Each number is 128 + 32 x the weight over its row's rms, rounded and kept within 0 to 255. Layers, rows and columns count from 0. Numbers have three digits each. The size before them is the row's rms in percent of the matrix's.

# layer 6 MLP up, 448x160, rms 0.103, rows 275-304, columns 0-159
090:150124102128123125121098151127103167137131086168134099140087187140132157097145127115145195110159101130146191102065142085146138111137144079146146084121171147104129142104160136106097160140103134151118155083184084098119152123154147126122130083094120152128107133065139104055080130156149146173137142122100119195142181157083153175169102125174108103136103122130163108192155088113149180182104160169201051138169123132163113085106083127098083182109088120120151177077152115149206138102203119
108:159124084130152133082108151116114102159069129129162099197134106098165120168111144086099125142169077172143104087145133155102183128121049114130121117125093108165078176128138096124094126134046083116085144116132107142100115132141133123123127117080158112116083067091095141126184163130062094142172163089098125125155168118121140105162152065119145117113128120078168111087099139108161137135095151111165119124102136085157104109077130169146125168096151151146118095255083099071141107147136117
108:118109165123129123149135170126114161075113122084146124090179155137114151102158163157191187091099122103172099136088108125073179110129112136148083125067154152179132096146167138149098117117200062120140163107174124143089147140125154116149095141150139139133173124080116114122121166160136145123183134147144124049140101123135214138097133111091137124104059162138147062092114136134130198081159126166104128097073149162087184059155136076106121089094119134197118176137146140085137103172181138
111:138130170089067102194176058155124161178143080103170072096140116160191136089111133129161075127145120108154098178170162116114091157124077168165117172119153101107129120084218181100126109085140140130143129165119151151133169130121148136118115178145153121071155147147130142076163063154109205087178139112117117110130137162131137171091111154142099115170124110154163134157182124093080084130062128082118150196129170136152129100157140131091054141161121113122121121077099139091131142118146106
110:086136200154151072121097116087152107092092095152139155104168162076099121114188140126156082118060131065142083164199143146131132187173074128068103113207097141119108094114083128175143125095165085109139094075119142103140116210119129121102121113137087124112137125115163135187180153179120159073135098166078136150127108114085171107145133126136146138150065141158100152129127142160129147143100072133143159149165150133097133173179108067140134126102094148120154079117158148173130064133115107
101:164121119124073138212109161147114145110143128099115117107111157140129128149194169171159061104105038153124169121144122138098090130116106158114161130106153116109177128067101158121087163153125130175175093147142115129086100185128154140143067086094104178104124168115174077122153130063130132069149173113146084112116132134112165127145178124114152133112156174119183141120091139140103171116105162123075150150120069107162115086193055134100132127125152137150142200105096208079101123158132088
099:130145120138143066098107113114144129137049151102165175223120118101111138173136101174154165150138088133140100093104148149111125135199196089072142112112197096144124121152128151155134124105129057189140140128092132134152136119121092140051130145116140135191171136159104123132120162182151172124163112182094080108138191111119130053155125139090126158134107107153149090122135185176117150161118170092077086127132207170131157124154130132138139105141111170119113069124086107138141126042131133
097:086171157171093063097154106161094127190115124153193126106102165116125157151149072145173193146123147156165031170088149150144109122107135125093139199138166103094153125124116172094117175131139125132146094141159112098088074172109067116136172047129115109088104148116133050135085147094142141075095148158168121145135080117090136170124106160087101093161091096113155138140122099134147091138186151141080110100094105122139076152157109112123169092066100150137090124118179150155154145113121109
097:164193158228151153110142129138162103154137158108132135132111104093109105104130119104204107125135165145185140102134087145124218160121133170108128159114097088123079165117118124159120133115112118041120125152126172127149141134133108094135165082131072032121190104082097135228154162139134128153075109130131106129158112132197172115118127121084151120139112114124114130038092123130112090060124115123133114159135134120132179097127142098124156098075151152186071118150138113096125127171096118
099:119087141066099162123194147169179145114140118161075161118114115174144079131116115063138173146149092123110174092186108129167184113059116094102076093126151186140111169157157139124150070105135131041118180184127128140106138112138172177164150157095061070138183097064113129111093090142155148143165088168133130100120110162156114106156133130138120175124163130120127137140151127175111093162144070065110123137175137116104145129125150076083169141088165193099165113126118133099152135117148118
085:139121121165129174124107153102074117096107148121072180137080126078127120136162134118152138153125107150240151164139161176091112110137151139096135165174123114139082126120090180165105133128108167087159121095073090123181107167101122084165156131170144095073105197117110087186143138154103113139186129138167184138137156125072143079118087164176120099096093155169084114153200162139131184120185097112154193041117101160104160149127117144166091113139145117111150145122147116144119109121103134
107:139131136146132145082156100094137108134115148111125133184139111108100135097116167146124150072227085147122154122165103116157094118113110120159062148143094101122174140120122135149097080101154119131143117075128153113127100156123166132148191160148169130131110119144110138089136114141069149082175168153175124102128062160179073135149184070126122124170111070144085122159176134088138130141123110159068146099098115156150145127020125133181161136077076142156096197134135134067146045113167166
098:082110074157163100152086098120127158104180060131054147175096126087078160152158142119149130222139078162136161107134202123139078130159141080094156124174124133104114122113147140114088169125127151091095097120138170122147062191094152110130070136142119141086119139160185128136154104180178118089131176140116098130099102125078123139182148114152116083099116122133096131125110106151168135131114162195143200141099075126117123177080142149150117057139119097110116095139117189125065106138116142
096:117111136130084119142098142154141148110134160201079124119117102140147126092109203108152121114160126090160165135105082143153131140133120183119088120136080194121180149155102154127103121113082092150110110139105140150124086172109137140084131127187210119083077142073109146156133086186096143178116155125129129148123156110116113162079175122112109092109078142128141167134085099041137133126094074164149160166073136133129127171062169090141122066110188105123107142137157142090144107244156122
097:170167078054132086145143067117106146133094126195112198096125146101160125121121142102152099205131167125117099113160167094142063124125121096115124109124072172194105152140137069140180071149186106097136104080101146111057131134124157089121142103158150180189128172113149088141115132168065144086117143166138123156139117091113102150152144143153149172114127155169140111146111131190119104152140112100124112123116155148121030155185117098107173129150131170118122081132129154153144106056100088
103:145156118163119142134125178082137114133140108122029133097117060114187069094131150101145118110169136069128166098108177135142118155103167127164105078136155098110142169138138138173105147089150128115108098126185185113168173160172145141089128185175063127165112104069169114135159076076194121084118123181165115103086114170147087202085123109138160177116173141099111150170108131098076157052113136104116130092124154147124160099089122084149131155138104103131084140132134165098137158145129150
112:157119083195119125109104084148138123091140132106134116149135181108113166094118128130137163153135145131138164152057138112060092118165194173116159171102084088140086143127139179125128107184095124199108126173154089194155142106124098130137127075158134126112116194119097126107148179105129131131112203102113123071148153094080165148098092147091136122120129112142194126115201172103147103127151124175167076152119137122080068090149113125147099043122074145134107190076087172130107110155144133
105:139141116154137106080090108123112128141118104109155154136143141098062106136161085162071162198163078096099168150154121130089099103137134135130141118107093195127098115191181177128150102229163087129158134127112137182156124102095096169071165153174129104122194166098111089134086144092134145154144105110093138129132151106129143162130102071088136112119147114088186158085138118161177072121137090121116145075086136148128114135130142190162184136149060097110053169130123123126069114182115141
098:142173125134131149122131166150127128124173163139184161118140119144134145096081117167089088181119122118108138167187130082131141103127150155120170118158103047115093148119142134149132138135230123108161119153105139108172098101141132141127099114179140146134112111028129151158149163109130177100139142138124119094152118165155144097105132145134126110136057160114157136075065189177116184140139110060190136177049119123126142095111093091144123078193053045131138147077147101132121113128150085
088:121018172123154143150120083135101122128113149121149117104096127177132172181091130054068157149098126114199085130121091085104133128117135072139131127113174125163050096083156179117082120133128125136197077240175103143069140113137125115161117126124114129158181148177100116139102140139199121162091133085093094117100136124139129123164109167130160135142146135130146159100097165123109127127093135125133090188171210143133109100141144087137120131118138152135164166095100122111112125109101058
101:108174236124127101146126124121131132079137097185099178116159150148099125149113132148110096128094166069113107123161118124149174094101127116138114101152179156146094164126132110124157099119137099144132135186133114119185112138120111108130094162142136101134158049139116133151155136166114137125110057179180167122098031136203098126129149156152100187173188154106162129183052127111094154111075161096119085115110164150079145124151225108114133157127144135164157115083103114140066125122144155
095:083096107105077151102169150135122158106097148143162148175151150181116133084064106135154138106107123127099116152074128083071146054099082130154103116152201141155142145119114180139098206109110103122103169116115091119117152081089167166119024158101087128062155129163106171107132177125095182127177145121111135149142179128103116141072161139097134164167159134166172118170082149115126132159172143152101145121082145151129171133121142125167069146082117111162110173088100133102136122054128120
106:108064176128156156153031146053174138137155104072152109118147131127122117131186112127179140091075101143173131116142144152160136082096162145087123139133202173144141174147104109130096157094146147072097098133120118111143097112157132157133156121177102130120115124132117197114114132019140113147129126152143127134114064135140000116146116161130142105137196180135114133097124126180133151122168115082158113108091086140115101147106104149100119092130118092064120151161117096141101147121119178
105:143174162111139067164118102097108115135141120079137089180159082138106152148128169142082143188105101116144162108112109176129085081150156140116114125146115094140080146151125168180140146136101134116153126140088172157122186098158068133103138096206183106106157178168151119135098128131089084132090137139104136164120061196102123154132132103095105070159132114145106145175185177171148178201139146143148122092172123182101091166128150044073105085127134100151169151173117162091162131104099108
101:113162126099134091126085157142141155120069145088075078129107110148126088125101162150085138131134142137179049156084165161156134077084130101100089127058121122174141180121120111153116123189078133087073065167135065124174126075124073105136191079117179124163152161153095126162136130117098137091128120213100121161112087078121140103124134150194121212114156154145117145131112140085124163128101143119120126126147050125149106116132180087160166159094128132106131132173103097141113151066133123
112:177145140141111149167116124063174106115156097081121131090155102083090103157142136137086126163090144089146097165146143184148106082167167165095133107137117134171166115145106157142133119163031070142089156148130104166159138065091084064117109104113087121141123096108115205182160119129140149126172133162164160170120102078120188108096127176142143133102152153188177130081151124188130128094133126094148126135144111153112127170135133151164106101119106056158113190123170076152137098209148119
110:164102154106175076044158127103085115132109100161187092072136109169134112152181135134166123113130116131151073143151036156114144073164135101128118072131118141155202094176132137116197118195118076081219107193105150116095152133116128121168139116118166085127136132115128138120136174149117153139123147170167100099118167121153112081167167162105168107114142088149121106128151101120182129113122127123075097130143134157095106223066148141164176147112131137122113117135082076117120099127119107
089:168086104152066141158165156166133100132114144172158118091077135182174111076103126122093107156186122082083088033045090120168167184116134126130110127119152164122129115145130135123127151137065156128104160076163149116166129163154109118143128158127147092102162125124126132161099050088101085113171146162101081085103190097114096169089140128108110131131181132065088188173130072118126158090134124070189169120111136110121142117125184108130157117129143135098121111072174139132120137086161144
101:136111160106150131068180149085118144119127127143112118099050106150175179115110127088166178117123095138122194114084146155137088140119192165127131137148182152115117135108151152149151176095082136170075132188162107162199186088114067098150091164099081146140149143102127115133116100069209089085149152138085152119122153169129111171132132139167156164136153166132125105145098060122116113097201091105153135084081132100112136176150193150159100179124095093127149121123121123154070163099134129
114:101159135112102162102167168147109159149098147103219135130126055145107123127130140114178139066206090165192138119170144080141114174175125103101131128131076076077096145172172117116122150135100102113115119111127101075090138136120166129134084174128136155129169168091065145103114170161111122120075133132044145168128144147072110147170117162139142144104124131136121131143138166084127104145129145124142176105104109119151011149075141201145146134173123054166097151105150131132143106139094123
# layer 6 MLP down (transposed), 448x160, rms 0.0998, rows 275-303, columns 0-159
089:090159142045106144127110074095143107141164176106104090077122102071116191090142119128078108153130146138118160109133113100156138179138136109115165073068120167150143101156164121052181146147080147045107106133125124128197123117124133158093082092073102210165120114120162143098151121113159112135115136091108180060102119174061152074099152117111120140157163149150127132140103113155151163130116126110148104155133118171150149061077140106120124100100082148146150151089106126129097066155136060
106:073133102088075133170162172072094161160138072146068144133140159141081096151151165097142146131115039132121114143127132109077143176109114132130149120142129124118176083098146105101085128096117202109072112115117160145144092143085136168178124106108081144151109141145161144071158099169100121114148152104141136145127147112138146202120076113187055090083105106180146141144120122092170104150130134116125112117076152221126104120174064053152164089130126127110146068165158100138122134171145125
111:116119084070137109135057074185146163147129100118201093077165126108147123155125157084152121129170116131123146141114119107126048135152118146151107161100132139116133183134131196137100135147158131147136150063114134097130092141160111153171146114145117126098097136080151085121105111153147096219148079099150149105111145154160098143152121096098151137102136076053183127199131133149211108151167100175114149137124177164155131125167085159064167110125147159071112082156104140132195105128069157
104:122095142122157119124118115111180117154117089120151162184164118123155068145191043131097128131147081169128106164138128097093148085184085152104131183111130112144102171168144129080097134184098135095068157130134142123119160130145153094156150182132171142091176066098148090126144173108077179162121120115093112145134079195100039099103101126169126178150132117073142117143167177103157162115121096101174122136151092154113151157113136134110131172114160130067170090147089126105119161099097048
096:130153152155101199120109091148162128155132146119170116076126071155153139157124139177125122134131185128085140091163102102180158120097133190102122198111177110069146171096101148161107113121151118125126145155126212104097203082124141143126126105112138105110125129119110073097087135127097108138101176117128042154094149119127146127116081094071127207096110115128163131064175171146105161094084194157140118156134150150085162122126151113129128085244139102131148107122134135158085086109130143
098:103142123117176088109115088155124040100161175127128136175151159104088102139157141177131083117123115054082088121158173113118144101163131139144112132169122057170112128165130121159113133157051075110151112111177121099119125061151182115127092044142148122127121166133141080131170151129122127109091088178147101134129181158129122192100073140123094175180167142115127129157107132089161078129121081161131159078155075162102202115153158152109157130180125148090132094107144163065128099121138145
099:114122102144104157105138086117116131139144140143189151148189179098160089104142101147099141101146173183079175147114073111103135170162118139193147117167073172116184132128159120185122184161117145192158118117111100153104184140135144156167114135141171153122150199083131156109127088078126108127133122110117137151142108104123147080184157140186129085110126181140156133134067082112114168134181081166154123185088137106139098081189120104034078125124152151117104128074097161161085145109160143
098:115091137140157173178103123139141154171132171108104140089123090090132129139131102121121102149131185189102187135163148123128069169126103125183208149118165149132130132164125163186152129088123137078118105122091174145155137074147158185108102155062108112173184112138089159136166098072119129164132094052093136176165068075118096101153152185148165139103153155113126112157102127175104164174160151104071132139154136138169141118107112146052086136124164141134124079135102091080117078110079155
091:126098143170161143128146146153120121178129135136055145119125110122149106105164116124126078135135144086102150152090135130090137101059134172098137121147153097096119094093099143165099127108102163132128122116103153115115104093096130101081127141145139009165131123175164150176143152139107112108099098130103030185194095066140093078153158093133177109060135103143106153130163158127209076069133150105079169138107112088110152103139151125114134098155105146094130081207107123070115181118098152
100:104183131117097119086149140175148120153117134116166100101117107063090181133090131116108086132131095100156129152104124085154076056139160162141055191104132090117096130062115124127184184150111104152152148143104099123106117142114155104190091154146131131154106161191115114141148116126129135122108087109191102122187139115098163101136123216092166065153140167195138122135079191145129104162125130078132115101127106110118148110118137153226093179161101131155090138100131109114118045149128149
088:129122078118059116114123152046175131138227096135106091162125130174088200145145119116143136072121132116098215143096157154126163142127064099156141134125108156117150103134142167108141095158113173117087110096095144144125098136103089122146162152152114130130151120161152132104147175101112117128158044149129174152167147127144125197110167072134084077113141162084148150102106196155156070139124162086118152175123127162128106133092151122109190109146110076145079132083181116101175120153181150
107:142112093125093113107127156131143120118107122164181093132137123101134136085076144120098150105133126141117127149084154100146103142109129098120059145140105134074153162125121049136126146099161102153098056140121076160146097083138129107165122091133094106169137115152115076059138092143087140195129134081090093094103040106151171081068104169153115146175162119096203109090120096138149133134203124146215138127115108070110168117168110163158165094086126116171070154124106092143071159118098102
101:101184135099128170118131115145116134089121125127141181103131159076149121155152147163153104100153057093180121142122135083118118124097190102191137147152078121156149148116099112148121191124077134106159106150108112185139164179114160196072150093111139129151147176118139113158108158129100143184129201109123165132203132161160133115115198113133147130154127127131142086160098160113136090136130184136144118149115119140130181133122106062113185168107099157125192116165138255073093142161095125
099:090155070102106152135139061231173135116130162119151122151142105100136160145092134093153101118097108118139104133051138137086131088095138080067104108116133122186140140109181189119092119117159093117122168117131138108108111169152097145025156072143110137135108136129128135133173135140118135068124061128119105067159117122136083147089099145202185102123072121086137107147132208091116091137143154133095096166133147115124090058155129143088118102209101166106132116117133129143159147103101152
096:154136087138122126136159136115153128161162116101135080113109175056143142117161140138137130126123104094158125135200105156160145128099121053092137172151099109206120098154157189160200134092107151121115132154137185108092125167111166088127127089108101076083157139133089130112166083064098092061114154138162168144181128066142196118144105109124110125141115155159107106084190072130059180130099127167109166177114141130153187080106116130151112143160150096105153135079174170082122133114142174
103:155110111090074121100112101086119124141147135134129125166111172142128163141179125121145142105122097178118149098073149142070096068153077086131109159162201092079126148068161152137125152119114101137166134155084123142164141084071085153190131122159169102158127108142124203101116151103185123204177097126145121174113171060136130111151192202165180111127133136173130143086158111166142157115148119161128129182114120074112142155120134122085116151141097138162120196151152170103137087064126083
107:133141088082139139121065065174169091137095094134161093157124121132099101110159118121120134159122117140088088187094140138095113107200145157126131112117133138129130157117085101146085106127136084132174124130113113153209081156152129177145147153150164135124101139133118141111122124118059095129138061116166141127130105119157105159190075071099143109088104097131091143168131130134172043117142113182086146127089149066116062184129082127131076103158127119125073052096082137173140176123070189
105:168107113152099139142071087063084110143135155142095144156104121121148076079142124115111175172116103179143147070167123195119135108094143119104135118145149095052155134161112106151135114103185114150063169170137117207151101163113138133077102109156157133093155119192132170129065183110101122114099104148139102072108121118216104079139121108139157144129146088174175093072160116142117131132146110085169127075118132134127113153122127090114068126143081192093183108135152094071102180115125106
099:131102133102125086069123163089142071143144130092163105131138161140100168169077149137124158144122111046111116129175143095108085150143097149141177121120158077116112070181075129159112131205149106114072082166130169103142151144110146106181140139090215110091139138104119128118130138116150158071131126151100066119150120184145107086133148123126132180121120174123119150142098143200126068138156175151100117105089191141108133110118093135093084077222074144160129159100131140190170097137134141
093:180172153067088119118125144165156149145122155119131117114081075102135117076136166099168109134074144076114103087066128112132208112160135068112110122176113148188122111142067145129151199153062080126125125074202151150117160129131079150097127111141169175159111093150150114154157149137113134204110106180161152129159146081116229145124139118095142118089129188110062154134157129126138089087155101109142108159163182112137093120151130100108110106149107150148109105146112079150130115079157135
105:143104088109099177117147117095145255167153134133142103164121134158170147140131212126146121162136125182125198159134115167110069155178100031135182167156149132098152135113101158122127128072146158121120103154159148124147107144121126139091115137114129126111123099107105099154146129127119128157160119123085096169164137108134122126155128090121158104141091084112106034150168081107173131181131153108153128111134148098202128165140088180156108126153137083047104153082184164080157155141124126
099:107132114128140124090119124143157108096112111152074103131160131129105077109090112082133117111113112159079123093162111210125119145154119105154126159125145055102171086106158128111147120107135158109135137154122118136104072120061122151114126171158139142119053152136140162154152151160144136119132138113126130104088061135167169050106133094125217175166203145092115052175111183069154132130111113165164163104145146204149147107145174084118159182134136140174194158168081142109083129174088149
105:192123134132126090117098134113197071220129152150152107159127124088139178131119131140137148101155149120207142164099129126145128083121142111094138095105143141089124094107089225153206107074149071148083096145105113099086115109117147115064149080157125152127125149117093145093100112122117172106112160131087200118111060119107144116124114175144092154168133189120152143105094056139098068144125153135064096130124116110147098207118113151149127165125100165122114109118145146088149149058138153
102:195139162173172140109184095084108128123115112201099092079105138111163083126134138152173119130128156064129125154074144103140148142109167070145121124127156075114091083138140148096155172081104128105107159127163177176072137110105114168134133181148152133131117157159121154116161084141033149129120123112141128169173083125154098066141187138063132086146128179083117149153108131199196156135124141134114117111117134124100149174118214109181107135143097142122131157108181115084083081151150115
102:119047078130153090113152123151175154079136148075106126124105123166159092100158136105093178110124150108097181142149094178106119136099086142065107126123118157104126149158105081109143115085105078181142103139121039190099146198111174152118128132067116144131173132100098115131125102097083083102119138118079091102124105131170144105150058100115095161122107098092122144101188106131058108126085094124140122188136110085140103149150104102115145136187066102110085162119146073162153204119120134
108:118116117108098161112112087157109150072154132150107089142122162099173134123111170152148152133162094250182141080113104126147155126089101119135088131158145149170181150160093149096166111090160110121167109137149091064135119060136184149170126135117137115120116152070145216136106143157093140162153152130190151133113081115145115107068094167113149080120135076114186213063124089131135153101166121096133116171149145132135142090114140085084103123150132123117157168143157128136170062087170126
108:132074115195135105114155155096149164149163168133138113170130110108141106132174217086138145151127137142089120131127153146160149132118153109201069101206085105138104127105083153128120155161168118121126180149094117123135071128154128200086126112102188142082116146125103123138124116122080136105163121170142196080112147148149126105106122156119066136089179133118184112187059089106050130129191206126118074111122116118100111164115144121067148144119133115123089169137133127132118166138121046
094:122182147156194156070100110109171116167093116148114202121151126105108121181156171153122148138172085119106084118121141152119116087068121097121156058136138109126144103074147149119084118156089136138069102096167148146165103087176172132174147115104122132141100109067140124108114169132104097104133130140148109110056123164155154119188210113128119150054133130172109128140033090110100129127174144161167197144157115128136089177126131067093129135090143141142094104140112099134121132149189192
102:119159111082077119105138180131144092110118145144134124130127148149131160043092189129131081134217062157174120159138161124198101168122077126160125138124124101127180107114173123086121117172120155148132120117093085085139091143121078109095153032086097108163153134128170164102151104142156105138134148169106148116136131178107135086124150108101150129190146119112102158147107153146150139135078174204150076106150090121182205135203173137129154138069151110153163111133096137110114151116133077
# layer 6 MLP gate, 448x160, rms 0.107, rows 276-304, columns 0-159
103:126093103141122190065158070098165080149134140122106168163141124167092167144118124091156133144130102130187139088145143119127121096094130135184109162121132078181068137167182120130126113126096066091131139189125073140121183136154161180185092151148131134112175191125139089127160184147104137090160117148070146188134139112095123078192176124120116131151053142135182155138155149101087106130076158143078118095150150153127137083086146170095172120119112146161136111165123115189167142101187142
100:042116163055101070134177093155127155164185152115107088121158121130113145144119083131125152153131179182150129109116135115151145129175163110164109116117125086147138076158102131095145166208145095190099132122145055131088079140105108135138105163114135156136156172096048147142133107081129102127119049117128142152117116109123113122127136158139095185059125138095188111109090130093121099129123122105138083093127142151124115157216158160126149146150135124070142102179143133124113172197044142
103:115129102156181132058111145089141142101136149106066154078129107087116119116105141121063115166084082181142155124113129122127173083217159080104137103120089103157131143158099083199147127194132143109137148122103091131096083155154102100136133127107151164172125166131110058152100116136159095077074102112126165093098099104127084089177096109104126131051107126090147086125144170137111159177150113122162143128178098141109154141136131135095179120098168194168206103162119138120091093140073092
099:102164134076082115122129122095130202123074094122176091157138116081113146121140123139158119116109061152154135149114103068149120153189136081156136129115080145155138205111097177154162156152070168123136119082113140148113071149079135167098083149105111156137134150140147148120148165115119159082135168155045169105100163164032144154116112188126100117105097136068171096132191176105117176172102157141150138089152123144077137120203126153115169107163118179112144097156102127142121102132121092
101:129115105107174166159156109196112102143160099080114178134113102111086189166105170208195138132125109123170140096112129092155133134128100138097130125132099165197119085107151075219158141078050125112154127149102163058167099141096123117134117113124162151141137089142150060133125131129131099114121198092132120098125158122106162141091166049137089115179105133150135095119095166180113152150098082112120119086148147145129197094082146124145136139111107146113146187108181146077093085153107133
096:112144155141102127091199087095114141144145175137164137155153122131106161138082042163135126176142147084081167132170173178174162068211114089133117111150110137114112115107157140108128098192113099185145136178167045162102088172132120115156063110050104136144175121130110108110150189111139130133121193133143136095119148064125121162116150128093138143120111164088185107121115098112143121120109154132109157131196142127115114181103158178113133162127190134159133172087143109190124111162156145
088:167094094078153170160123142104137163107092167091080118153098110111171090111128155110130074124103136100108198101192115117099174145129110152194160110140101177161164154113161083142128098145074140109135171131104166204121162092121110139090058184133083092125194112125136195148185121179118147146103147063116122126111142139153081121130126145152177125155195189160130131113152114091146114075096125152117157101127138086128152097157130133074136110212121124092128119170075113091118126148092081
081:167093059096138125117115144110049136148151107135101145101172104174150162059094106121127125134119117168125123146141102121195135189164153156163123184155133119158144159116075109137115109152096111185120172102139158101079129131086131122046123176219166095133131099162131118125108109108139154098144147076119146133075115121079100122151139082131100041073118141112098157107212107133156112141098152143192134170151103127116135143202118065128161147218124121109124109109104151148093116146115143
103:123122100081099124095173071073118132137077109078155097126136092084120186160140100136124179110090155126137188181132114165112119000165087144136134181118082119129135184137212115114110069181117122133142151125119130187136174146117126178090121095098128132178088170177110108127128117183097152117130155112131128155141155110068095156161148208130119156083127167137185108126160174120135080144120179135123189083143175131129067117140158140094133136143116144114113143149142129149094130104150113
090:109100108163142113143117031137136162103098102087078130028119131121150162109140121139147119179110108151129103138121169139111119143087096100122095133127135147123052115131096183138068146184123192156170183120090084133146125054087178097112113122113111133136145172090123083149088141161136181090138167104136154118112131120084157147097148135126096069053188143097094142073140206165148139132154128145171109098111095129096097155160204111123131079151136142106128057119116119139087134144105128
110:147102088168123148130091108108151145161107085117139147079167115073124135142142077172123184100102135138128143173141112106096153068133123115084077148119144093102094162168117096125137186163153126144119094072088079132158114105088198117119129186167160117119105142170165083078123187092127203083105136145130126089115086104124181114106148172111091164155134141111144100180166096128154122102135108136065128121130053189070093166138105200116129124156150102180171156164116126100069093142171114
097:124122120157150156128148110093157116141170152139165129027128118168118117139077101150143165152106117110095144127127089153161141136120095162158132171121146125158135134091114186162192105109154185161138190151104131098114112100189141132092153146169194097149150096055071119159083083134124168118161083115144160109091162135138127159098093089142111128224064155132168100146122171166057112142117142092093050086120134110087190144163114143115084112133119099155148118094145127095114052143139128
095:117080208075120123129123124100215169137156120125085078148152130111106171194121139101170120118145187149115171115174076099156111103121140115117105179134103091171104146152116133139208141201120150089142164155064104111121146139169114086116133094099141141120150152097113151140104150112140190118096154149169175152088115138144072166121138061121117158117094152131138082115124109072123102122136148176109115094129187137088207133128106128094097164103104100195141133151130096141140111139132231
095:141150081128163143169074148155151126123131135099154042154090155084113095105145128099200113144184051155094146104119118076157149150143207082084115133061126184138097101106102131116097097106093098144115141141125158180106164136101117100111083110152147147118180124176127156142131151128082079082067166144100111071128179162061185175100094150088118140137159102142089130128154093108115136156093079173142125187119126107125119084073135129111144054145146120135133097145090159138135101112090153
101:131155150082093108173109108167136164169089031122152135140134110118108207134095116151178136117137089173123167098143101141114076118109088095126093147162121125123060127201187120134163057089109114130160149168132177119189164088090096122150085072144125128124158076141118171175107138142151189155112154087131134122139155174078161125137171153099083128077118099192090095128121097158128133164113099163078106166119097150117076124145148117150077119172163142160170094119110152129136087152074133
118:154182111110108136081108108138158102127127112085191092151129124124166171171101048117151146102196100144117140169099126114127149143181141154187138176116107110119129211102167144119130113132165145192165155128162087134127160202145093197080132116083110090167137114110090164102113141154123173134138167119098150086101125165107117133142132117157072102180164154134183111165158182079095070111126159119146109102085097110065119075183120195106132072147147168097110142108078139111151147122133148
104:136151115141189098151129120155122135162142123137138138137129129100138218131100134144089135156189113187163126167103125161151110072121129090118095121112133132101133111124088117170163114178091140196149118110160109107126066057125080106045079157077149153131151143172086145113162140101113156120150141143094121189122048097114176093120153152157092151103176142145156135086145159047115159156086206131155082130140132162133144096068149148179084163149131093155095084127150130085103084084134105
108:111150120113139125092147154140149171169175144121141094048131042081124148114098091103128065117088159108103154065179092109138181120121124112085143152180100099196092091184175051085121154121138106103127134122114182065122106129089167110140175190110125126196149080163118158143097082119110152118070143125111170041129148161143114059126163154156151160144103126114128081140118160121154188122125164102113144146131135124117133087171163128149111139155092130169141091093115124129111162164150132
099:093142140162113120122148110109130137097162220176102120120147068157113118138106112106137175093080135119094157136150133160114150085114132099087107121171113122171116102095090114106154145193182134131146177104101178125093164112100105142128159118151189136119142185130110147167178055100087157115136125113158145112127031146171109184087145188125118121083146084124198128220167104114133133151183160120083153123100142185108132145144159073097144103125154110135190086098122124174105073121151138
103:086109063171082095126112146124124092132155078041181111123157169132153171135082071103174137147153087160126109090134108198132123158111189149106089105168081074111135148135149171157097110120167154146112135077168143150116101148159128121097160120121140124134148087121084109111160110059143202095122159152134109070088176137096153152098133085123132080103097107166134153080152172199094089124100123133130166168143140125102176126104128117199138084107099170108087106112117114111127127141041132
101:117116121156117097080168136173084115151126138163198118087115191134057139096161097145131122111069154140115121201120113076116160092147108134124140132185089073146095114099145094119137127139166138189143135136124067131197207053083103155062120110138137143068116142173080134171153121098097168126133094098152139122141113099148149071102127158143079141120157150131171128105155179140093105163147121092196147127125066163114127126133169104172118131113111077146091101072153164162073161129140139
108:135185191139139094078139077082139145106171116090148127161133111135089138118169090172136171078079134141172123147122148164197194105094120081119035148168118160157031158179122106157088178114123117108148194077105107157096126143144167170119126153100113135148131109092105118119124126126175147101127133169099167123096044126157097175144131165187111128121139171104165092140111144149120168123061147075126140113135096172088178170107113153117162099120109130132124119124126173118073098103139133
104:160108131117172138117116081159145117127159114053058101126153149171106086110086131067110135190106036109088161058083129053178154161187152089084095167124152112155163138123122146170130151152143118139187160188131147106123122119152165080130127144158138118194144122154098148167147129139097112133077118084097166120119146133126093185099108100114129097158110130111171089215121096156111124166130077120191135159116140115091166124106123168102091136147136135204077113142122145112124092113113140
098:098137145067139147122210187151151133146120109086157123117111147130052172174121109143158116146142174117146156126120173145176128130121158064069115181113131165176153178131179115133131145143071090140148140186126094150159159137098112104135074083097107181125160109161089124135159111063078118179119128135081118139121055078111163095116157104158121144117074132110203097135117084133164104100134150172134137156115106153130146147168176097155142092122126104155127152070159091175049126174157158
107:096155149088156165103145097094172097145153119100139121120112169168118114121152142115062107136135102193114096134145111140137121174149109146126110104126115150120140098115112093142201141116103121142154078130076157120139039170059070118060174183070151152155194120118140139149141084076115080158108090139126159078082147141157146112135105100094116126144140130123135154165125148123051089174088113102149152135139104103110115134087164166199079194139204094168122109145061093096148148146093097
107:176163098140133115125131071087083146168178114159151138112136088130095140116161105138192108133066070109105124140207088150146141112120153092081108080239127059130164139101144185157132105163129095126153213170097122139110142209157126126155075112094127105108160091169132119129163156195159153115121138143137169098110148167123096094147119104132103138123137149095149099118146158097073121152096108142108096178151111145109102158089153144043121150109135154098141115074110061129116101133132106
096:158065155106068087155158176189115168102129178154107090097148154155121147107096163149070100113164111113114130096114048056176136175112133088166123166157094120177135131134104119096103109142138155097148115135155176096155137144154088135126104117131165091127130106107129135180145068125105097085186140105143145119083107139063046188081122151101084128102165115044133142169127086132107148105068112067167118121143134139141138123121178105121153137187169168129122093072119103100131078140116121
093:141135110132165116147087121171127164143162132148124160079177116083105147130163101158119058157130120183111153161159156104161145157121103115118079156187082097152123095122133131115139093145185112118212146141134174095100064181156140114140112077189164131145138126122079108147178099176145174110135075165188133116082101096114169094106193112133104077134125100110214109107086183167114135128042160096128114164160130144152122146062075114170088149155134111127163098141123148118125088151131100
114:134095102127157130169122098176132141169160169145114164073108120117128194121115108098092071183139082125112116155147103092171131156103097124199090167156175090130137154135195157096140148140157161099177205149099118156130085114156108132189111161142104117113096104152134110169144081130161137092134086154141142092044113090123163116129109124145050087160154133125146083117118161118096146065140200110092155108092118143101183096160112183106104155150168151153113119117130078137084076123168063